Weights of a small GPT-style language model, trained from scratch on English Wikipedia: 9 layers, a variant of SOAP for these matrices.
Each number is 128 + 32 x the weight over its row's rms, rounded and kept within 0 to 255. Layers, rows and columns count from 0. Numbers have three digits each. The size before them is the row's rms in percent of the matrix's.

# layer 4 MLP gate, 1024x512, rms 0.0799, rows 948-1019, columns 128-191
102:197160088122121121099141101092123144093107104140122133099124163097077100160119131088162033099154098097195142088146171125162141084171137111142145083153144094111106126158093125122105106166080148
103:144172122096124141107119159073130104131127214177099109049124149100111085143118084156148102098128158103163073148159180147123158164130220172158109132117122141109143147113118099122114161105096128
098:181127103091169192106114075121129177140170129138099121099177179138166085093130146105118166145135135069115091155088148144191093111142141147127125203173103130158131145070128171126079123153130074
096:105119116132112148135107100139127168119116068161118182141107143165065137123119095122143082113111194153109033120095160094176166132122167171126122067108170235121121116098177139153155072118128104
104:120144161157169137104125160116116148147152074147129096136081130129130113122159089152092059118167137119125123157160129142127108148104131122182145105084116148126151105162123104193115143081136152
103:186183106148150154135113177123116122115154109167167110080148124119139159121123143100125123154130130108090142124099171136143125173129160072073122159110160128046106224084168126157174158094149112
098:116106095117096101129100077109155165136130082109130100117144147122089165115087140105147176097129135176162131153096211098104154110078139120118137164160145151130188128152158101135122130134152086
099:062206093160154149136186155108097162169111063152193150082092114104186150169105135118102148060161148093128166168120145185188104144095095149057113128131113126162187128137123171092146149081136047
098:106085147073160157081176169099182082166141118135126172097133200092138146129114119123131239132100118188096162131140131116136125167163116086137148162119122100199140109098095101187169163062180158
109:127102055114122132112142156120152090142054059064091116077136123156093118147125156112119116088158064132133180144135124139103090132124061065143124131114117188143163087188094077113172124150135163
097:093157145110067136155115055120156086121120072142159117098119115133118113147139091149151158151161106109155098125109138133182140121131161139097101096112104090125148103119129115111137162151093196
101:111099147161121118122139135161163079140142141080182100155165156086088153133143115154115105124198067127116099102116102148095149134119088128159057129130156114174110136186178090112197147171100138
098:196069094180089101091136060076138118184099071080161142146146182075101086138111095129048177154089177060084139091157090127121088112070136081089056143143099152142185080171146083161117108059103198
100:096062120144095138150133155108126144081101117089091109153122181168142165147180168124145109172144108103148162177079114092119162152116153152122081161160099111089174100136129133136090186106164101
104:095140221115137113103152107064150157123115121083188152184135146118100100125081164154147103130122100146096152132152127092155197150097104144085103142087086103191149157164170164154139169080134157
096:121125152188152171128123141093116122112126111135154142095151123060101133119140090134126185125079133113133107145143075125131165202122110181152129089141140082148198129161164090137127142111133101
105:155125152137108113094112136074123216083146082200130123143091173115134135104197114153198081112147222088155151155164069069174100127157142096132126137135163193187150127124167134177104113120146098
092:155152103110082107111085136117164151085167111049150143078114068121134175126170074133177168134163115119186103147188082088105121174053121164114193104143134121129160160107095092129139153163150135
098:120109166154130144040119049094152150165094111162056130102117123174186138213104088114120167137151217177140159121153102098123164127111066147144130106147157125153177108157148142192106067123121134
098:155142106147177125169104154107108095106172132126130078206138123139179174166107168142084115119124112164137072102101070114117101182101154131179119157112174082092148137130156162146097090187128141
104:114154123081127128096110150142102098135140030150087111118119123153111124157163069120215102052114127163158149172113102076160080136112140103031115148140196119150127151101139109168124149138108090
106:122124130132071154148145115162139147127127132078103099143122144173160102130166148146165098126102152149086174075157182135105145111137150102126127194076147172114162167144176122185176119132133161
094:135122147138141104072112198132169128124101141182091108127100119153060158166084089170135136182137117110127181118065136084100109100165118097178124193120121133087153113144180139130093128147122130
099:108103135097086125134227162166035153076088093108139141199069174101106136043152093124171105161095072155183136114146100122064112153103166131138133127113158132163139145191128112082098149147164085
100:050162129114114138130216141114067046146112145140145072078096132155165175088109056179122117177134086137110118104167160121115194096173114147148109113160124164092148131123080131147149111078113098
105:154149120145176176109119163057153179113077124137187191169143115119147082142101179120088202091160124117161064119140151113129128152148134138138091114164174145128168142136133117114102116093097106
105:089154130132139152099169132116162080132133183137126098174181144109083130085139060111139161159112141090113219110184160132135086123117116134126101136085173173139116125179221124097153138217148165
097:081129105093123142116124149155135114121127135067166150114147120151110151116120093110131101111149090092130149129117096149107118205181159123083126092046177158095072086107115091116132142139145088
093:173134162089128126138110125131082116114060104129140149131126149116131125146122110107154148104122123172148114175200150135201152132141211124129142164158159131128137039124118158127164054113179164
099:154075138111168173122136136135099112168108103152135166218165129162113169084162148127090119153132160102148153126122169159129130073050108136171074166084128065149132135109185129187166135128113112
094:157074156135118142192109123128132182158144125085131171115123189127150106180090127129134136110102070104185145141138114099161136141091067098165097107132117097197075150145098078180157116115168221
100:135120138124181118133081060144140136104108098074136155138188130070119135136118083114091135167118196111111150055115136203141133155132101125104066105100108138125105137078090168152129140198143162
105:130163142117104191131121116139137137113121152125129145143128089090176139123120075129123095162178098135113060197089152120127120169164176182123110135115213107109100141123139061111153123099100137
102:161136119212149137122155148128053174114077094141132130138167142106079128133176166095125148148095132152123171147101147157192107150129102194143162112168127151175145094165103097117091131107074184
094:077142119180113135143109149129104196076132152139118158134112140154128096060125118128130150115125134115099112162115112112080147135121091134130171171180117149059044169171106143127168102174093179
102:112091066170084130106161093149108141083131137182198136107144119111121174168089126084155109112086082115112117131121163069114148139115113068115176071190117158100146131103113124106168093149126131
096:138065116096122125153105147097147162107115085138105136115142210098105090129142146070089133136044143106122119119104145181147131141114066092114137072098102121081162130182109125126118138129116168
098:140138101110175117151178155130145134160125098138128134143115099108101151093113145138164129106096103090162129084132128193113167212127161085148150116130159155123088169132142164198057118120181152
090:156128041138090050166135170104126182111152164143090115141137115142121165133080181176128139116097121149126106136172131142141139128128155117148104105125160087076131181107115111166101174106105120
120:149088112106143092058129160139148197144121103155148107184160122153149117136101146115185114103163108158118135157157165126161120166112100127158085157158099114132107095117170168214130122133146101
096:118147169167220120073113102139107091114134123103111178161124140113126114121115108129124105121176104107147148064082129126154177142081089175126152142115135099091214091152191103127110064126186121
104:117134155118176099159124160169099135107123169115137139127117088125174104102103134104128130153136167106083186084143169139162127140154120105141107104128102068135141119123133126170085154176104113
105:138118123115154171183125129096090077096098117089091108102150119113126095120129125112175116133173143052104106081094143130087158168142114102093119116108074048137135136149141075116183132127146147
098:099135128113138119100128102147194190122154104113153204123132156124087189171090151136114095120104076105115186149219103138157208128133139178153134173118102160105132149115127179124218114110138114
093:148100128090093149178190134105119167119107092129119096177188122172126142099119163114165110177128148137144112105119133132156091115156109122115072117163112150128114087094159142125086128099096123
091:122101120072154157138152134137164101166132098114129108118147165073082137135129105215130061137130170090167187121066157124102135150139127170157203122139060110109152171116107120086188093126144127
098:141126135115105131206161127137141115123139126157131165185074157110116113110152084123149107088063165133080139131109186202126151110137168096129052117148185135107160079108094081159138145147183120
082:128147111072168126076093106136138138105111150168136106108151092083160172142119126160152091052102069125070113155157163133143091151174116089129087098128151130178085171123173127173086162144092099
106:182132137165116133129136187133131109085180141122084132106147153137152104163145147144173107089110128101126141114186149083145076123107131082145140056195151128138156146111212053152095103132091114
094:111156154152124137128113169109135073167121095066122078113140097123073180181069144151110142110149159121143126128151167170112152121125108131164138176127075113153088091130114121113077141135144080
102:116126150118085064091110133121111170158131106177090117100148126134141106177134115150127127151133080104171138098107135108119107140169166154074111207102129155162164168127151104134168083092125144
107:167124065141122082169127115127122075157153141096127213136182156092061159094125118136177085151138111114116148134138176022146156167136066165175084080136139137201075187066178107102149124143191093
106:145199116150122115075123150112130144057126133127103101131086169159101152094128159130122134140159115091176134113124160109133150172101071098143141204103080133120130094139090114146110135110108140
092:123078109102106126096143118135090150135103164059109145156139121200161124185100076118192163073096104145097205147156125114132116147117152135056152151113126113092138161078136151099161115149109122
095:075141165180124113126104130101057168156151095168067129203178124134150125090113221108179141158114088176141096100119166096136148124142100164099137145103147163161112102094149149179119144125137145
103:154111163159119171112180131117189075113155088092103105122110139124179117182151103137121130150192133171125105092099159157111127139131082146120028070110143154084145196122119096140073096122118142
092:124133136145069119099140174092128132166136081141150121156122126125135123168103126154147141116121158147120043140128132090173091093113167140207090128131153147140085147069160160085137060095137094
107:187110117160090107114111174145084112122106107098166138167093115193104142110116133135157166141161110182126136156142103251146130096123163082092153146128097124139126123098139145163108095180108152
094:115103111069111181152104110135108131154096124150062097159110132139068074110150096114170195140197173139167167113153132138114125171087096161104101171121147166152118199194185139131196122080161135
101:095131105119150092177107134172116093142133144085137173142197136197143148128197144150162175110107117123124157135134119111175113210168124140099129082121103143172107128107098132123128129161150155
094:117120067117156106103134115127139117159132131107097159112142163178188113133208139079096112138167154129136157188117114111119084122179125135100082136145062134177146143145150130118123112137205132
100:090142148163130157115092127055112129168186083116108150116143105147109124153148140081162143150128110127162148157139104139064140110096123155099118091159087132105131099137095151156146179107091122
108:202123113129108157090165139124184164098205141091183125158145190082165131138143102130131161114131120057160131126135120165167156170187177154158112088124108098159141119123127161135145153101155111
096:089143088127163137099122150201128105157150158219132102136120170139118151194085127186136117079137124157119155118088093124071161160141102120104132113153111148127116089119103180105127082156112190
110:117165163079105099145128153117198119096137129156189113184167095121097141153129124156130096172118145225109146129173163213114127107158109155125135150122105151161129094139108100117127133107144039
106:134166176206119110106115110133164162104093112086081167153099092139087142150139143161100124184133069164111171137057153099127121144121110140102126108115139073159087093128053122187125137180108107
098:150138086116121105148142164133045156160131110118196118098113113049139121124150142158134133139136083161094127135126218105127131140117156167114096147137120174144143063147130135081167144128149099
100:097111108141160119111182141107137074136127128082110161150143205098085155172112124135077145111154142127147154118139118125138158057154134170155178149129130093152172086134152163118146106116226066
109:127139098184155123118131111131108115179159154117184171158141140147117135125164122117153080177128093152066159127124126165196164122161120123167078113122141122139172108052180111138125124139068106
099:139159165165120107151115138143180128104170130151071086162107108106082150121126144094143126155145152138184128119154118187134105128082076143126154184184134162094157108153193090132167125137200112
096:138187188122080137189164137094163179144164160165103128144184115121140173116179109177147117134113138139134140098145148159213104166132144169115120155110111182165049094126103099122118098170101143
096:036188103184107114110090153081140162136185105183116118125170073116150127126146090116167094093147121111116115065182105110152098135172097113125100112109137109109170163109115170105070161170080119
# layer 4 MLP up, 1024x512, rms 0.0821, rows 948-1018, columns 128-191
096:143113125189085160180109100177112144151144168117116179135128145164086160142125146139144134095133144091158100141135097132057150095205139152183177161101200106054093117157147084127127087166050074
099:104113067119149080112144161153075126181167122068163111112130105145181170140087041147155181147109150169151170191123087148064103084077111086165159039122171174134150166132168101150167102141141086
096:110136130118126137069167122138135129122086110179133152089109136127119061080161113092096136145146120126132092051132123113148145129109107120116073127145099047172170139177116128111113161190135135
092:096106125097165110125122117164156122086088106109072150122027128203100111107152133120098099110143119118136168140144117082154154123144167121154091165159200148106132119120116111048184110135199104
106:145081170144129138186081076115146119120141092149111140139100121117138114108139206113165132131108119162148158110121142131149117139093149159141085115189163096099090135120164173095176091123166132
100:122089157120161096148139050204142130113112095110186091171164168117130114165093119179046159112172102104123106135115070129151129096130137140098149095165136085149123160087147115172096126122181128
104:135105124150142148115105150128167120127152112149140072155096125132101153126037145099187155127130170134115188122103135136136178161182150149107083183144155050167128092091118089157201119128065001
095:131155107095128075099155127150126119131164204146124074131132098087164158089076086150154126115146144137130152087159115138083131125171141164163062106105125110090122198153141130191139159132155154
095:109148107116097110156166172137124115135104168159142048110113091136166115121149152140158110137138155115091123106090092130121168087136088158152159114157141115087150126235165120147161109127117096
109:152111088117138117108194072130162039063113106082116107160119140128123133167132138170100159126108148172098133174155114097169120152083114128164084143140126112126135139149093148122134093092142143
095:115115147156133129100043118150172146101118095151088151173150132134135155116132028145125118120163159159130139098135093126125116115133184164034128149143148129070065174100160109148134116160099053
098:112115064102159080177100102131134148163070112144123122093157120143057101139147131093146072147058117186134153125101121135145139118178116150151170155108101119092089133144099125087170125115121104
095:117140171122113121130178122181140187133098117154136119168115124147124168071129148139126126115144028104159117128107177138159143152119096161150058119119098066168157144155139120151115197148072135
095:118203193069167132170099137150105171129094121158111117129128158167170165142100128144119161099152144172130115143153130113116149160119167146144124208159136156136134151099095164189121121135183128
100:162151145159145091133132077168167154065096161137154093149120097137105093150107093088170179180100120113073145151133115144130159105048099157133113092149147132122107167119099115096131095124101127
095:149151154099116104124082133107125152146149119075106161136130097163150139131151085051158109109145183104111145145124114128111100141172155123075142087164152123152113126077159128117114133155105145
108:110185137139128101120171158141120144083093147133146078132069134109147116116161110112077107178115096179095132068133141155162174105124095107184117084139102115113161138133086207072144105123113116
084:059180111159155129104116091135089180152110135078113073095178105150154099168164138130134113092138175110118097140121084146156106109093113159143135080140110135051160100155075131063116106161169178
099:145110087118123156187154181153134155148114128087141140146110101110084153059132137163167132121140113132120101158162170169130108161144127105093145134154127090120084118145119154080146175158113104
101:105121096122088154111097123173147109157129126122106150120121187091153186103130105132122089140136095130151075176106117084154193200148139102124093121169123155085107144158146182148123083196076157
093:088118087114135136185082113137171115059146116118114108122147104177056107055150177136097086141081074118168097132146118088104175088172125130055164109127197081110167158090117136106156131127147142
107:106154117131159102174135165136131122121125132112115068194145122082101167120163056134145130142183113129106107134143120130103154145146095191115109131101128076142144162172125155121168201104164132
096:118095123174076152145151108134095084101092078123146134080108133111080129164140154187134166107143122138170119107111108112096079103160163146160129129107092141086139127141178146178104140186072157
096:105084141114123177102093105134124140142093143124088211127220128135169123093078147166119100130098159114104132145104148110179107140139165160135142158156144104099137079158184091114134098119084154
099:142114111129148091113126101176145140121125111076058131101125145146075145139155157085149101167089225130154164104107134174166100091116088169156147088105219146099143168121208186076164182129145082
103:139143131114135119082117171176102119134182117122146128111143141071182113121149114164140000136128144092153130175160145106044105100176078157102124118058109141205094113117179136098180170155132187
108:126164090156131090089074139113076117147133112128130108140108126108157119145053115157126067135101163102151100106129186137148132105087080149135106160099118113115057049137124162104167114140132169
092:132130067122110173191079133071142096097143128128142152136133130160168138149105116194093084080120051061112112151108083122158156114094146146173144150178103104160130127188158175101092143138122187
095:204148092095122123085160102176160037187112112117146097185024130187161089132099119079125167196151139126145128134167107179133098132135139131142143100118131132131147144097154106200117123093175098
105:059089119078126130123118113114144110107134082158138096103083097060110150124094113114148204174115171187094155137134146076098117128139156084109104206144119191104118098131167134156136141170136050
091:193090078116076105179060091129113180152116097121119138111089079187217098127140143139162125131087086062182155091146102117103128159115124118162080085130077094166166134155089156167099121087099116
095:124161139163145091143147131109060118111164065194126136163128109114087110135148180139164194143136122086125146123155086151142125089175134142087143122089124133166131161114182120047195106102170142
105:119131057121156118111117149116153127127145140142137118169116183094194118084126140168068125118179117092135098106159127162144086175182168111139104114157100163195126158172165146085101158117113170
095:143098145138118136083123124159154130148089123105143098091158071048126114179123164151120120244125148191145113073092171132094081094125137134113140113065153103170144171114107111106111165178104109
095:155154101124170127152115048218127057100152110154128077136134045108097116133128097199177121147109163214112080101128129067072137140137087107152049135065162139140174127102164092151106110085178133
098:156070142071169168160093162119126174174117117092123102089121130077129125112139117205136150128068205139102120090099171104169147088162100038137104214112140129168087158061108188159122144166128087
093:150175111119107092150127113163095157141129163149100139162088108132114106093144114142101118076179116152074105105120161090152094192150129151149125202093130098150138119130089073113142099115187145
093:146114145181088127108167085121126075119128115093169165146113125138164069107147106161109092109088129111170124157210156102167192158187146095163126128159111166132085138164100122161118111103139130
102:118129135085125141162132116054133150135144111176127178189059124084106201187082084094138115165167152127103125116090088111108189084164130093125121033132129085134102102120170132071131099129159103
109:080182100146051142070108149136127096119130092099128110087117115117153159131107147077065106116141075138131098143137091159081172096132101100091119123111205128111126111150113124110123163172069130
105:106153038170114126154121146128128147149096091159127129151167098091087117113138045109121129167131114164078174183160171094122159118161111120071110103190113148140073134095092165130089094101134175
100:185131114113140149181088121124155134041118191133129142176111111116138164114110120143121181166141125132119120108073167191139131092095106100103105048105139074204104077182155055162125137098169146
101:116142124109090087128131136127152124164178120135153084078165126106105137146150097133165166097072137120145134163170115146142110109147146141130126147177179167141127106105113138102085192145095075
099:112163210151174172181161065127124125119164079115096124121184122101151100181150089105103134161165151080152143147102132083116077124149176197110093047117161144109157135052149094166123126116138115
092:118161142089085160102115155107139097087121155140123075147051082171114160130123103168176121101129226099144048095111147106100137094122114141079106141152117131141159167149150041160127146176061132
093:130167127164142143144082142158142129088101167167196109130075162152127172165152108160111139134159083134206103123190141090092122156061169128157178141148113105156104095113134119181181123103095145
102:122070202131205121120103101144104150103129131088107133066137107137143142117125181127105157099112099118154104075092071090154059103151136162126177152181114135132057130137140118121058111138127127
092:092096114152155154221168113093144131133133112141117147133160068155150112129129135174128091055133168131125112147168071119161120080182109189128074106148162106123107172108128203090117104158132129
099:150156134198104191160124097093134155179164140117113093129109135098116144076113163130120078136150188060187136112109099116086084094084130114116176105164182096117103123134174146122124103179102100
092:094195109142071120066120073070174205147068170171177139094150129154119103180110176165158150136121176153116172119152216181097101078126107110164092162104174153188126063113086095140109143207088162
098:116107151138138074143132127170083097125194157153119099117089117166099086061177077145137190159096143149166127099090129083108095138123147060098153122105102103087127150088136150105113107137090173
108:118062076177131149078150123084113174107151125155131080080150122192158091099156106121106057123172074078144134121149138157143119128086176103092116192155139141052180104084148165136123103143116146
117:142140188116144099097123112103100145165118145118124110152137170139085155067102194142117138101115095080164166111113155146107206147127106088137144127146111073103126053132107138130117122200075149
094:150117122112128174157123145149146164121129154103161155174126110131135098118103083141191074183176145171129155157094131103144161114117115155111101113147165161158140166102180153116166130142100111
101:115125177115133157139125121054147112097078148132139152114094111088087081201123080141149153132056104135154126113186128124119143130148074081171150114126116107137048129128078168133183120161159105
100:103119189131196145117098124108093128087141135131116111102185156150119167179137134116107104139108183144125068134088139120147142126114102119119074131179137158149079159138142101193155105206171184
093:134111110170099100146159099120165167146116136144083187108166183126127139149143107127135174108079154144114179079120071150152168137111134168151171119101045150110079159170102066110178094083138165
105:114095092104127137083183101134101116115163174112166066161108115163121109116128144130184107184132139139144061047134110124121140125101123128114100156132148132118089103145102065068120140122115164
092:117124176140115163130125115111070071130089140148071103134101132145113152183149155114136213154164152108189168122130129138167134066136140119095107100156081113139132126110120155138114069182105118
099:178168097115151072161145072114161115161206129179086196113120127124070199162062125173126120122134114126188154158113121175089139152140093129168176113143063131107136078108148107141125168145103078
095:134140145102141153128095119103064142141100100080097092179096128116115111142177150126089090197145202105161162164216105101151117131141083137086170116180098091131162146122198170138082134141137124
097:132161134107077151172098091110158164082150100134182111151170157085150191104100112126183106110173117134133115102098102164202149102183106155109150105107147090147117111178150186105115179104127149
107:123123124122102172161116174079120148181098141121097092102100120086103089111101146091126159190091097147194163108061163151147117045131139093169118147099123133140146136113155067149125156108078207
093:149147120129087104118081071110097138128120154119117146112169157089121120083147129176091115176115106167147117123120045126117118098110086124150107192133167164174084156135089063185088106104108152
109:093148173083132102156070178144158105125146114099131154181088126184168151126144097202163129137137155104148156167128107132111147137089174116125127109128137127147142068140175099117122157129138097
106:112105128143149171120124130141065134077092197117108124178183150168076122114174175131156116101140111156100086099169179108120180105155110150160101110149080080145140164132148114148160099114133130
096:084109068084097100187156118129138119133168136129072155088160132109083171115175157108142155129092069139136141101100088117094118146178087085074166091189128111140105094114107082101115159126095146
102:121089124098150114127137092098136095157098122152105097143121111107131166058181088101172089183103141174164123147155059175097058134058114093122081109154170127182110121137102110088123115079178044
105:105070128070164141096099123172148145132189082133154094119128104119149107168114166087055169164143087193081125138097165184145100084154059133135099096108149181072144100154150158155076098142173146
092:129075092037152125120103134117102136089113132024119128150127150177125101108145095117159130135159134177063172206139146100168129119095111110111069124110074123152118086125105112128094186132086183
103:122175103082104130159105074112172160178107135085131115048123167102152146119131163186159104118153114122141165109105140082084153155142163109098145163166154096156180122148168098061121131106107097
# layer 4 MLP down (transposed), 1024x512, rms 0.0751, rows 948-1018, columns 128-191
096:134131157086156116091139054156084137146153117133156142077116102110113104142122110127175141074114130125174077165146084130158170122100125108072144072138136105109120145166111124135109127165077084
102:119109107153100130132174135145072149100101147149118132146188132104169166077063110079093106174109139084159087151139141084098051071119155087140140100040157146172153132091077094149145108129141078
103:059180111144120154139124149098104067190143084083050113107129131113053122142143208135183118084106140113113123120071185135190102151109140067124117148093120073124111111100115189101144168078098123
092:077170206145128132172142131114135103150101118063181148135151078163130138161110047132170142130084141146151141153115087092152127114128140098130135154173104140164114105109127182133190146161134124
092:164156129152175117097146106128137093152150124200160104140160140181153116065095088145088133168135222142194108110110139127113164101173157131099147161137127165134176110155126127105141152092102157
098:089086120083113101167132119136179136140151168131114177111141123118082134174121138143118112129094107117172120093098142097077167123153164113116147111132128105119111146113170095105163173129149152
099:092090064130100149156065125116138150137065131147102148154123147116129185174124134132096141151117130095119177093125118158132097127127122081108080156110133117144116136153153049175180155081141029
097:064173117157156108171149068103105127136145089149192142076128112148153112113104210174137080088165115135192185163146140112113136159116064113180120030128105100155133113125140119162116092126152137
098:150183139180051131121042121176088142088107085122147105142119141101049127073084089104187133150141118177131092120122138165129159110164150162123102141144077138126089153157118125166104161146086122
106:110145198128079179096125105149165135132125134141116089097094096177114154099111183107108077081090166170143160130199115115098156122083132143155120166095111149140079156177099122139150142127102095
100:119119117139166078123095168136146112090115109161138085161058131126136107135112129170128136087144126183077073121118065132127108126064105163133129176168091163109143107121111129143117128113123131
101:136114118111099116139145082110100119117141124183100140139152082103133159078144088067076103080128118080090206106131134191097147143140148109106100104109171124105128048186073118116187116124122103
088:109061136205138153068093084088154102189172130105170140192125123178110083108110090095121130149117183085121164132164106124140111111157148077093082116172133175099164135128141121072155055055166134
097:200161078136178098120138122088151107173122061108111095102137187115111154136099195119093113125128123137121123056143154142113086175159184138111106084139208077089096137115153119106105094113146086
105:192153106094177146097179124122138112138151100123169099124145119155177129147085099091079108135119104094126200153123211170117108126068110114135133157160111146058108167163162077238151105143165071
100:164114175117127143134134198100098158117112140183116108143120143213121117097169106130142118090129140159124091130119105108108199146131114126162137116120084133092093057190138188162122090122103118
102:150082094155093171146164142136078163193099098148166134199085157113117112107096117116077092140129149210179136126116095156167150111107027198167142128146134140092137144096151183119142106130113079
094:170115133133200101166137130153197065137144099084085100128106061105173144120118120155121126166082116070102144144147082082181125095154055170146144087135109180135148124117155139164160069194143111
108:129140115127163154140121137182102201147127112140090114146150188100135155147149158144120112135147080169120138094101154094114082150138063140102099147185117068086092091209111124123143154105116129
109:159139184140125081099108164141151105101181058095163108138154156064135116131141148152095097160144106137103153150091087083150179139139133169122128058154184154147139165155148122155145142128141192
097:119126198156122121112128203144141123130106119159131098160142068187206144127159082134128106154116159177133112111123124111108136184182120094139108133144192130142124123140151144195094184143109052
104:147189113120151087199087086174147128147158182126149184132175117193130145066128147161049175113133124117121122095119178159056144124154137128141068216133089122130111124112189110086130156051085081
094:098121147132151112175102124129133170168125109078125093119102078241194117143195162121148097146105155188100105131117164108114149139158153105212104124089041115100128154075138097128115102112134123
098:170140216140128126162132113148164100129109090090099168201114073107129152133145145110109108140125115146074159142095186121136098175115135147110159123152165134081131170126159168117098155126157176
101:093130114130129136134123130150103096128135118133090163035144122164133129088138120180120103096089122089092171116129152160163129099094170126143098092114206105150146142082096160126120130120165132
101:144153100086166191080126100087068202107082129178053075094170108152143122172115083194183105088150100122136122204119165157039156131156128139144159108150086090112138123129118180078147126146137168
103:147135083114138149144103160129068144177129092087139128088118121115141138156126135171108110110158194160165124148110103180139074160144161136112151164133199121089171057129056144121164127113118130
097:151181157111108142172166121108111123120098123098098175108175183202151142188078129173127144115098154135191172129139174096092110096113090134115160128157089095136138079104116171121097104131074110
089:128055154105128146086111138147131122125102190164120131181102159081113166202083072128120091129119127132124133108112124127088158142169099145123129124099107098125085085176090076157099205111115047
102:059111146129137166153149127069156136156149112108128144130112116159077148146104138128188151131117116117125113056156109081178138148102165119134156160167113156106162110089149127164088120159102132
100:114139126134130146107136073070148163124131107075129161118117102113084098082125106171152147149150165162037127097080115163133146143139116147127069172076139125107095121156160111100079184129155121
099:153147083107139118123129127122126127128170163157073093106106082097169101081120171121140153114154116128140159141149142149143106138140209094139131068124074190064044151127136115146103167159192144
097:122110129098138159168081063128159161146065130141086142146196147041111121126139108152113136126121102097129124070108118096145138112135201170149165171140183153109133137103211115157086154100056132
099:190153164197170167120163154141127107143124115106115121141111092142129102189086119154159140179138158135109103105086142127118071113164151150122178152175148108131097098149150145147143159138142122
100:198109159152140116093154119169181134116117150142130150118127124162120095079149122161103156146128158147099074135113125105113123110086139154120177104107115159102083159131090112110193119102093103
095:084189090109174136148180165110135138153119151114163153129168157098152146122126123171084113086101081095107144110165170145104120138117150096107105119077087101179100070139118140163107103102113170
102:149179148169141109158095135098086086147109169160115132173138095119108133126149179095133190127135093098158136160097146155190078115129208159093142198198172201092081099118119121112091121094122125
099:158104113130131099179103145112170171112154123135148126113135114143115148180122146162083076025194140195136151134121112125197129175101134084106149129116109122169068133149050163090125151086105143
106:111143150166129075181146099076088066134134109076117210115099124113131117169111101147153078156136134102145164103082183163147155116128089106126160069175190151128157124194111125119195091127099120
098:076072127147146142113146115120157135139143183164052118112131072117099196126103072135169074094133118144108104148064031137098164163089125130114131155072101103087117092133155129137093122138107116
097:134122060120105131095156186132188131148050151086061184131127166188114150102093112190205169133137134156097094057151099132078160136071123104074119175147159140080126152116129136162167139101090087
103:138149185122144106161112112164140119093123141130110112170127098118115155106118102121076121077176104088139137134165120096136153170090078155134135092118149127165134128042137142118096137193162150
094:103172118237115134102132147078093177171181118145162112073138196175164183149187045127098144054148050173106166129134127193151098167089116169139148177146137183164084129144101113075102159132138094
099:113106169140123175121122075159087128105105068116182104145177144118136119137164105108116242113159137144112133140109136114203112119107164120136134148165128137127097097123147140081099096134155143
099:122082119134110102156148122103142063131156147145118170181130121200092197090053128122113082208142177137166117131145057113158082142159142170153169090155122131127125123136156146124117113086111177
095:172160089097139170125108157109168074130140085147119099179135158103119121127099085125185162061077100080136171115179154183069156128109115099066157059092120152120099218163138186109077193130083094
100:148110151118093196138101138143127126150108081154158204121151172100138099064128138156178136053142085111184179135180171120181144156076090162114143113119080036121172150136103174140068148144105104
096:113104140109124108086117110114123153071113137153153106040087076108126106119187098080136141150117118173176108216133103153145135111145122083108131085091051128116146110166128085181124136140103161
109:166129189143111161177072162099146087148107166177152133091121122041116090081161168161142100117121100074141134143134141144104103202089094114161125149186160191112109189127150121066119133178126124
099:064168139128181103139094095053130152155114094196111122106123087112102129088140194091142185136134149117088110102145149173153148119112120090131135165095053129134129118111101114116081124144123119
103:140091181130113064131108106107180119169152137090128144116161130224100155135140131142110175135148125125064142152116090117182152079104120104099145093109151095103166144107158127132133132167096139
108:179114160121101118163174100142100137086109105100151126143128085219147098107158112167171165151118105162162143114158115169109138127095148118084147169055127117084158153114156135136105144126147175
102:113099187135140078083153168141149147169114093134103097099122052093110090087132139077158166118101154106192197091134120092172110112135117175128088122093101099109105131181052145095094145062110129
098:138227130162126122101069067180125122110174149136120111193114133102120146113097114103143100062140074060104108094105124096116146123112108105153151127169149097103114084151131076101121155125118128
089:135163144162097174088145132058145152159129173079093142139133119161130135086196110111066158138111089106119112132126119094140065062139173136176120091156122115187102119076124177101088133094153119
102:155132127122076189091168118133153074173076086102187086158100103074081118087154071070185188139144089077135165091102119182179102081195110110065105111082158117125114099187122136184145140141154141
096:139152136134162112118089158121127167137144149154136162164119119099112141095174134132093095074077163170130163160112133151117115193170103127177126113108051159129179158135113053087159101088150118
097:098122155077151139099146067129162127161168168184137144109102118073191111121103114061120153120173122067127149161132119108119068163092117122152127084139153101138191097163070101124122118058158075
096:166140127116121129130110146104155109123166135072120058130091188146032110058096123116130164145202140107155131112126132086125106135104149115120096148118151101169100180195142105115158105058138133
101:201180167119128125177144111059107114138188120118163150124183179168124174115133159135116135135161146120130146177146122125132193190109091120120143108142052182132086163061081066144140151166137160
103:149061150144136147159166121129161136174131132106088097118125113118123078095189165112107198086164114139100151104169155137138170087132185162059110098178071092128124130139153132117183145096080143
100:124172164106144139121077136117151131099191093171103129180220133139118142080118181159191135087149141144162171115120134073176135149166176085133103193108163128112110088089150179084088138127105136
103:128104129097127121138159095064132130119138176135085126083113139167099103153067112125099205101077143117132197144084134128148144161138113156086125080152133103170135139153155158169078172108153078
099:088132113210135101131134152152109129160188095091160132094151098152172184100149127147153171102120155131142153158066163114129143117146162123201107133086134094168074137147156156124153176132158132
099:090115159130128184094101107140124195141110129111124047123116168130156187060152163099139141154151133112167121120167165080118171158093115171147115133154171129101157178134160054165147166084123125
106:128079154040081087114093125146051105107124160153105137147142160123163168096063157136174176109138157151167123131144153142176165127137095153162095126122101168090176162128134115114054087099097084
100:143109127118158150130104178120111097140131077110097093109114144146149095104196115118106131142077143152136166133168143166099152117140085133122097138148089093133177138137130109087124044054144152
105:126165210153116138126117124109124170101146094102144117135096144170144121130172084086157103105098145144095086123148111056132102128166094165099119124115126158134118087160082092128163134090104106
100:092096119121151074134147091151124083117054169125056077168097145102146128119103116075180129130115122168163138145174166127082071144119121168097172135128159178166183148144087116142082141166130082
095:136151145137125157092090126116123137122162107123146136133067122079127128116102117111085119136177108149114146147138121156132191171095062105154135092106125154074128112104134098139098121117192135
099:126113134111077183178120136149144114165114166148125102119131184107130095093142084147099095155142134131098189140050136144124145168119147140143129140159147129116137119158136108071162104160203104